Weights of a small GPT-style language model, trained from scratch on English Wikipedia: untied embeddings.
Each number is 128 + 32 x the weight over its row's rms, rounded and kept within 0 to 255. Layers, rows and columns count from 0. The size above them is the row's rms in percent of the matrix's.

# layer 3 MLP up, 320x64, rms 0.134, rows 296-319, columns 0-63
size [107 116  48 116 112 111 127  37 153 112 134 120  43 129  43 117  32  69  43 121 115 123 144 106]
[[182 110 165 171  80 131 134 166 163  94 128 163 112 154 126  79 148 120 104 158 113 165 152 111 143  79 126  80  95 111 133 195 168 132  88 154 140 126 130 165 125  78 119 116 170 155 162 178 103  60 165 101  92  69 174 149 124 100  96  95 135 100 138 145]
 [119 141 137 163 120 107 173 146 170  92 188 103 144  88 145 147 123  65 128 156  68  74 151 144 103  69 123 118 139 184 167  74 132 123 147 142  93 128 138 138 180 163 193 112 130 132 164  87 128 121 181 134 108 170 112 123 102 166  91 197 121 122 113 136]
 [131 106 131  97 124  40 136 142 218 116 155 114  93 136 160 158  54 123 116 111 134  68  69 127 129 130 100  77 161 148 121 149 171 128 104 163 129  98 196  93 143 130 157 123 130  93 153  71 119 103 131 140 108 121  94  82  76 141 119 116 111 104 138 114]
 [122 107 142 125 132 167 118 146 183 166  73  99 153 143 169  86 139 143  79 154 129 136 145 130 123 105  85 106 120  64 104 143 100 129 141 144 139 204 168 150 124  98  96 147 118 145 121  86 151 215 118 130 152  62 155 173 111 152  90 169 100 172 160 165]
 [151 119 127 131 182 164 102 122 127 133 135 141  78  86 154 100 107  86 154  83 139 169 192 134 152 113  72 107 142 118  91 116  88 112  84 118 173 173 125 140 173 134  89  73 114 197  81 175 186 163 146 159  76 144 130 153 135 137 109 122 121 107 174 137]
 [134 121 132 120 112 143 139 147 133  84 103 162 200 146 125 144 126 141  70 101  55  96 137  99 166 119  82 100 179 155 181 169 200 167 104 176 146 139  77 138 138 182 122 121 130 151 142 138  87  64 157  95  83 100 121 148 125 154 107 131 150 168 121 147]
 [116 107 128  95 157 151 153 115 106 120  69 182 102 143  90 168 109 157 174 128  94  93 159 132 218 113 126 106 103 132 131 193 135 120 153 128 146  85 203 146 137 131 122  88  90 205 118 138 159 161 131 148 110 100 193 146 108 101 104 112  84 121 139 112]
 [ 79  95 108 174 109  73 108 125 140 111 101 131 155 157 138 152 111 115 120  11 151 145 144 117  90 127 116 128 142 127  58 124 173 136 141 154 171 146 198 166 117 124 103 131 124 116  94  62 120 134 163 103  98 124  91 113 139 141 112  86 128 106 199 132]
 [152  78 196 123  87 154 171 158 129 121 151 157 138 120 169 142  86 136 150 128  94 120 152 111 202 125 133 137 105 121 106 109 163 127 186  97 171  93 147 168 105  80 170 128  66 111 119 110  93 134 188 128  99 161 146 157 148 186 114  70 140  88 129 162]
 [ 94  98 162 157 115 137 148  96  90 113 110 173 149 193 101 140 125 147 128 155  36 131 162 164 155 137 133 130 113 134  58 125 164  97 109  97 122  94  67 157 124 152 166 149 160 158  60 131 169 149 189 100 121 148  92 141 142 148 133 106 143 109 186 149]
 [157  96 161 126  84 141 115 215 137  94 155 131 114 131  89 125  89 139  96  79 154 170 139 146 115  71 152 185 170 134 112 162  95 137 139 170 150 125 178 154  86 151 143 176 158 106 119 141 113 138 141 153 153 165  90 119 124 119  53  79 106  77 163 109]
 [ 89 105 111 177 141 118 130 133 203  89 143 164 122 141 131 146 143 138 145 125  79 117  74 105 136 130 103 138 180 140 148 110 138 123 112 181 113  90 149  92 179 145 189 129 178  87 133  72 185 154  84 104 150 140  96 186 142  68 116  75 103 123 145 104]
 [138 162 160  80 132  76 163 119 141 104 114 116 210 137 149 109 109 112 154 126 122  88  95 126 128 115 117  96 133 136  91 163 137 123 192 140  82 105 170 159 192  92 123 110 136 102 124 133 118 177 212 128  58 157  95 114 142 111 141  54 137 143 158 122]
 [148 116 101 124 114 123 135  93  81  99 115 157  96  47  92  78 146 101  94  33 133 142 128 142 150 126 128  81 140 137 145 159 138 156 137 207 160 156 147 120 164 172 158 112 111 152  64 125 154  87 110  92  69 113 160 139 105 136  89 127 109 165 136 133]
 [121 113 202 100 127  61  91 100 146 120 166 103  95 148 111  87  84 108  96 116 141 111  88 123 145  82 103  78 103  93 135 143 158 133  90 158  94 172 132 156 144  96 129 125 140 139 125  92  80 107 143  79  59 133 115  92  98 129 163  84 101 175 193 143]
 [ 72  97 178 138 163 164  84 159  75 146 165  78  76 198 117 144 123 171 159  91 106 132 136 119 152 120 129  98 140  82  93 152 139 128 179 132 105  66 141 181 160 108 163 116  87  84 115 158 120 155 109 139 102 123 133 160  92 131 104  98  96  70 131 108]
 [130 125 161 101  98 108  50 134 208 117 133 112 136 152 159 179 108 105  82  97 179 143  80  87 130 110  77 138 121 140 104 179 149  96 124 206 122 110 171 144 123 164 141 131 128 110 135  88 115 118 179 118  70 161  79 123 123 101  95  97  93 123 110 142]
 [112 112 202 156 123 123 117 112 120 171 135  99  87 121  97 155 111 113 147 104 140  71 122  81 121 111 130 147 116 124 110 173 195 148  99 134 122 119 196 133 163 146 129 117 128 108  98  44 117 185 181  88  79 153 133  98 132  78  89  79 127 114 180 112]
 [134 178 187 167 154 114  64 105 123 138 122  80 165 197 157 115  58  70 139 139  98 119  49 132 136 118 132  65 150 157 106 135 126 131  99 129 112 156 133 163 191 132 149 150 143 117 146  95 107 139 155 104  95 151  72 161 144 167 136 111 135 118 158 143]
 [131 110 137 160 149 135 130  98 134 205 103 115 124 128  92 148  55 147 186 163 117 121  80 143 116 105 154 110 110 160  97  56 188 126 174 140 110 163 108 177 153  63 134  92 140 179  80 125 129 164 114 134  91 165 160  95 138 145  87 103 114 163 139 117]
 [157  95 185 143 175 106 195 153 213 122 119 125 150  62 163 121 111 123 129  87 131 147 151 126 182 168 158 182 115 146 117  97 130 197 119 131 142 150 184  98 126  97 126 133 154  77 168  90  89 147 162 117 138 104 128 120 112 115 107 122  97 118 181 151]
 [ 93  82 126 145  98 130 125 134 109 150 132 150 136 196  71  85 129 194 124 137  63 167  82 122  91 155  91  88  86 101 107 183 185 123 130 130 139  84 147 115 140 171 168 124 153 112  70  95 182 123 108 125 183 133  73 114 148 109 107 122 106 108 135 121]
 [151 103 154 186  58 117 128 141 154 115 153 142 137 126 137 153  99 150 183 135 106 148 101 118 160  94 166  97  92  94 120 100 156 165 165 133  86 114 169 210 145 112 118 113 110 128 130 132 109 116 165 150  90 120 144 137 137 194 126  49 183  71  88 156]
 [134 136 118 141 116 157  79 133 181 152 114 149 110 157 153  79  84  75  94 167 115 176 113 148 165  85 168  76  87 117 109 117 140 119 182 177 158 156 112  85 103 107 211  83 199 105 113 130 103 136 111 142 119 166 115 106  96 150  88 102 152 118 134 139]]
# layer 3 MLP down (transposed), 320x64, rms 0.215, rows 296-319, columns 0-63
size [109 115  58 106 114 109 123  49 146 117 129 112  68 118  64 112  37 106  62 119 117 123 130 101]
[[147 167 149 156 107 178  99 140 143  76 108  96 153 129 126 129 142 159 167 138 123  92 177 140  84 139 121  55  94 189 197 105 114 158 126  11 141 138 170 118 147 128 162 148 154 121 143 191 104 144 116 136 138 119 164 127 139 120  92 105 149 137 117 149]
 [125 164 110 183 175 123  67 155 131 130 133 169 112 147 166 187  94  89  70 146 137 115 108  90 109 158 155  97 168 130 149 110 149 135  96  98  69 132 142 110 128 151 100 104 128 156 162 168 173 109  90  97 208 100 157 142 166 155  61 104 139  94 120 127]
 [ 50 159 110  72  80 154  96 131 100 160 126 165 149 117 178 163 142 155 137  92 126 120 187 113 103  89 164 174 105 200 138  98 175 162  88 152 146 137 131 102 150  82 174 123 141 114 110 102  99 149 104 148 168 177 131 112 115 191 110 124 160 140 102 135]
 [126 175 130 181 100 113 155 171 143  81 116 103 153 120 101  82 108 123 121 140 132 163 101 167 111 146 143 146 192 152 136 132 139 125 165 181 113 202 178 107 131 158 102 194  94 150 104 140  62 125 107 183 191 122 115 151 134 113 113 175 112 111  79 101]
 [ 94 143 118  98 149 158 150 128 127  85 154 151  88 129 156 175 108  75 117 189 132 140  91  78 121 127 128 108 107 140 195 163  84 128 145 106 128 163 120 155  79 185  98 194  90  80 163  96  88 104 149 117 161  92 155 171 189 103 125 137  97 149 122 103]
 [105 158 148 174 149 169  98 191 133 132 149 109 138 118 102  71 122 118 140 154 198 126 160 109 109 117 147 141 109 107 114  78 102  98 148  53 106 104  86 150 134 193 182 132 145 177 133 164 141 117  80 173 102 134 174 146 104  99 161 118 157  92 113  73]
 [116 100 101 155 102  95  76 103 135 119 122 141  64  65 113 102 115 119 166 136  75 145  69 117  93 148 122 154 109 112 144 115 111  82 152 101 160 143 127 127  95 207  77 133 145 120 175 130 102  89  92 117 163 149 158 163 131 101  84 136 175  87 140 202]
 [115 107 137  65 135 114 125 127  94 127 167 122 121 227  92 101  84 115 112 153 182 104 129 159 124 101  99 104 163  35 147 153  85 113 117 112  59 169 144 127 148 154 129 115 170  91 120 144 180 179 119 136 140  97 156 126 111  94 115 145 137 102  93 149]
 [130 166 135 154 159  99 183 179 103 121 149 113 151 130 153 170 200 131 114 123 113  66 115  64  82 189 117  86  82 154  92  86 113 120  89 132 145 122 117 128 149 119 137 103 117 152 142 178  95  65 181 102 155 115 139 145 109 144 106  76 148 162 111  84]
 [172 127 147 121 162 124 129  80 133 174 170 136 183 145  91 115 137 144 193 134 135 114  82 122 123  97 107 133 209 108  86  98  96 118 105 123 104  81  92  82 165 114 102 136  93 145 149 107 120 147  29 154 148 142 130 160 114 116 193 150 126 127 179 137]
 [ 96 116  80 186 163 129 124 135 102 170  74  84  94 107 181 138 171  92 116 148  91  94 154 102 130  90 130  94 150 171 129 118  87 179 147 156 152 124  84 132  60 144 123 121 127 101 149 122 157  91  93  91  92  87 117  85 112 160 194 123 155  96  86 118]
 [104  99 140 178 145 198 150 167  70  93 156 141 150  90  88 112 144 183  79 167 144 121  99 145 124 124 152 142 129 139 142 146 157 107 200  58 142 151  81 144  93 150 146 131  66  72 108 140  99 140 170 149 139 133 160 143 130 102  87 131  96 171 117 156]
 [134 102 169 136  48 139  85 116 155 134 149 189 100 141 111 155 199 130 100 110 201  95 182 120 129 139 128 142 101  96  91 175 123 143 159 120  63 184  97 151 133 147 100 149 120 151 138  66  90 103  98  89 156  98 107 121 123 168 147 107 137 132 120  97]
 [104 115 143  88 177 170 171 144 102 123 157  92 168 114 149 209 150 142 157 160  46 135 111 199  62 137 121 140 102 178 141 126 137 152 180  81  89 130 152 137 168 138 173  71  85 110 106 105 121 131 103 133 112 129 138 149  94 131  95 120 122 131 149 133]
 [172 133 168 146 119 119 125 116 168 166 164 130 137 122  62 140 188  94 147 125  95 141  88 136 110 128 145 191 147 178 107 101 122 141  75  60  86 158 124 183 106 124  98 121 135 110 111 117 117 133 151 138 140  62 139 152  70 135 143  79 188 187 132  96]
 [146 139 151 141 168 134 161 150  69 106 151 162 167 109 123 134 109  76 116 145 154 136 153 147 130 149  91 166 166 104 167 163 143 104 192 155 123 143 114  92 143  94 174 129 167 130 110 183  85  51 126 172 123 108 123 175 168 156 119  60 123 199 126 109]
 [140 115 184 156 164  92 116 103 114  71 119 136 147 162 113  88 139  76 120 155 112 133 143 132  97 119 212 105 121 142 141  80 109 130  96  90 140 130 188  74 125 114 182  88 167  78 165 118 215 159 139 102 172 116 169 153 133 142  98 119 147 102 122 132]
 [160 184  63 128 108 129 107 135 113 123 118 190 189 239 115 123 108  78 123 117 120 129 117 135 176 101 103 108 227 136 143 132 131 140 120  74  96 125 137 132 126 150 165  97 146 144 160 144 167  73 130 115 145 142  95 143 142 133 113 149  96 126  95 132]
 [ 96 142 127 101  44 114 118 139  81 126 127 120  94 107 132 100 167 143 101 136 137 112 168 159 177 129 125  89 175 119 158 170 167 101 189 187  87 121 119 121  91 128 131 144  91  64 189  96 153 183  94 147 125  91  97 130 122  99 164 186 116 135 151 142]
 [ 96 151  59 128 151 178 159 138 140 160 104 148 144 159 130  85 159 137 137 135 106 136 121 114 154 173  92 109 173 116 177  92 130 173 171 153 148 139 113 122 150  91  44 105  90 104  83 122 144 152 120 112  86 111 182 113 133  86 152 103 109 132  43  84]
 [121 161  90 207 161 134 104 132 194  91 107 119  73 102 156 107 145 147 181  98 145 166 128  90 107  91 131 145 105 115 127  95 149 124 137 137 183 112 149 170 185 118 127 123  90 173 133 105 160 123 124 210 139 108 179 125 120  72 121 140 164 184 130 126]
 [ 91  77  95 164 149 124 145 131 132 152 122 126 131 113 185 133 171 124 139 139 170 145 112  71 165 171 117 107 132  85 100  59  70 157 105 132 108 161 218  94 114 109 118 185 121 149 113 112  93 105 104 121  73 131 175 112  97 119  98 153 162 148 173 162]
 [129 131 150 108 141 144 177  92  45 139 134 112 143  83 130 138 151 105  93  90 107 172 117 104 119 122 132  99 109 147 130  30 128 101 134 133 154 172 146 110 137 111 142 155 192 100 108 121 110 147  72 170 178  47 110 116  88 130 174  98 131 173 127 134]
 [174 170 161  91 126  94 125  88  85 157 174  98 155 170 192 118 150  80 117 176  91 138  96 122  72 121  96 133 169  72 155 131 126  93 126 103 142 100 141 165 157  64  99 121  85 159 137 119  88 140  68 102 154  83 140 137 121 176 133 108 132 100 148 153]]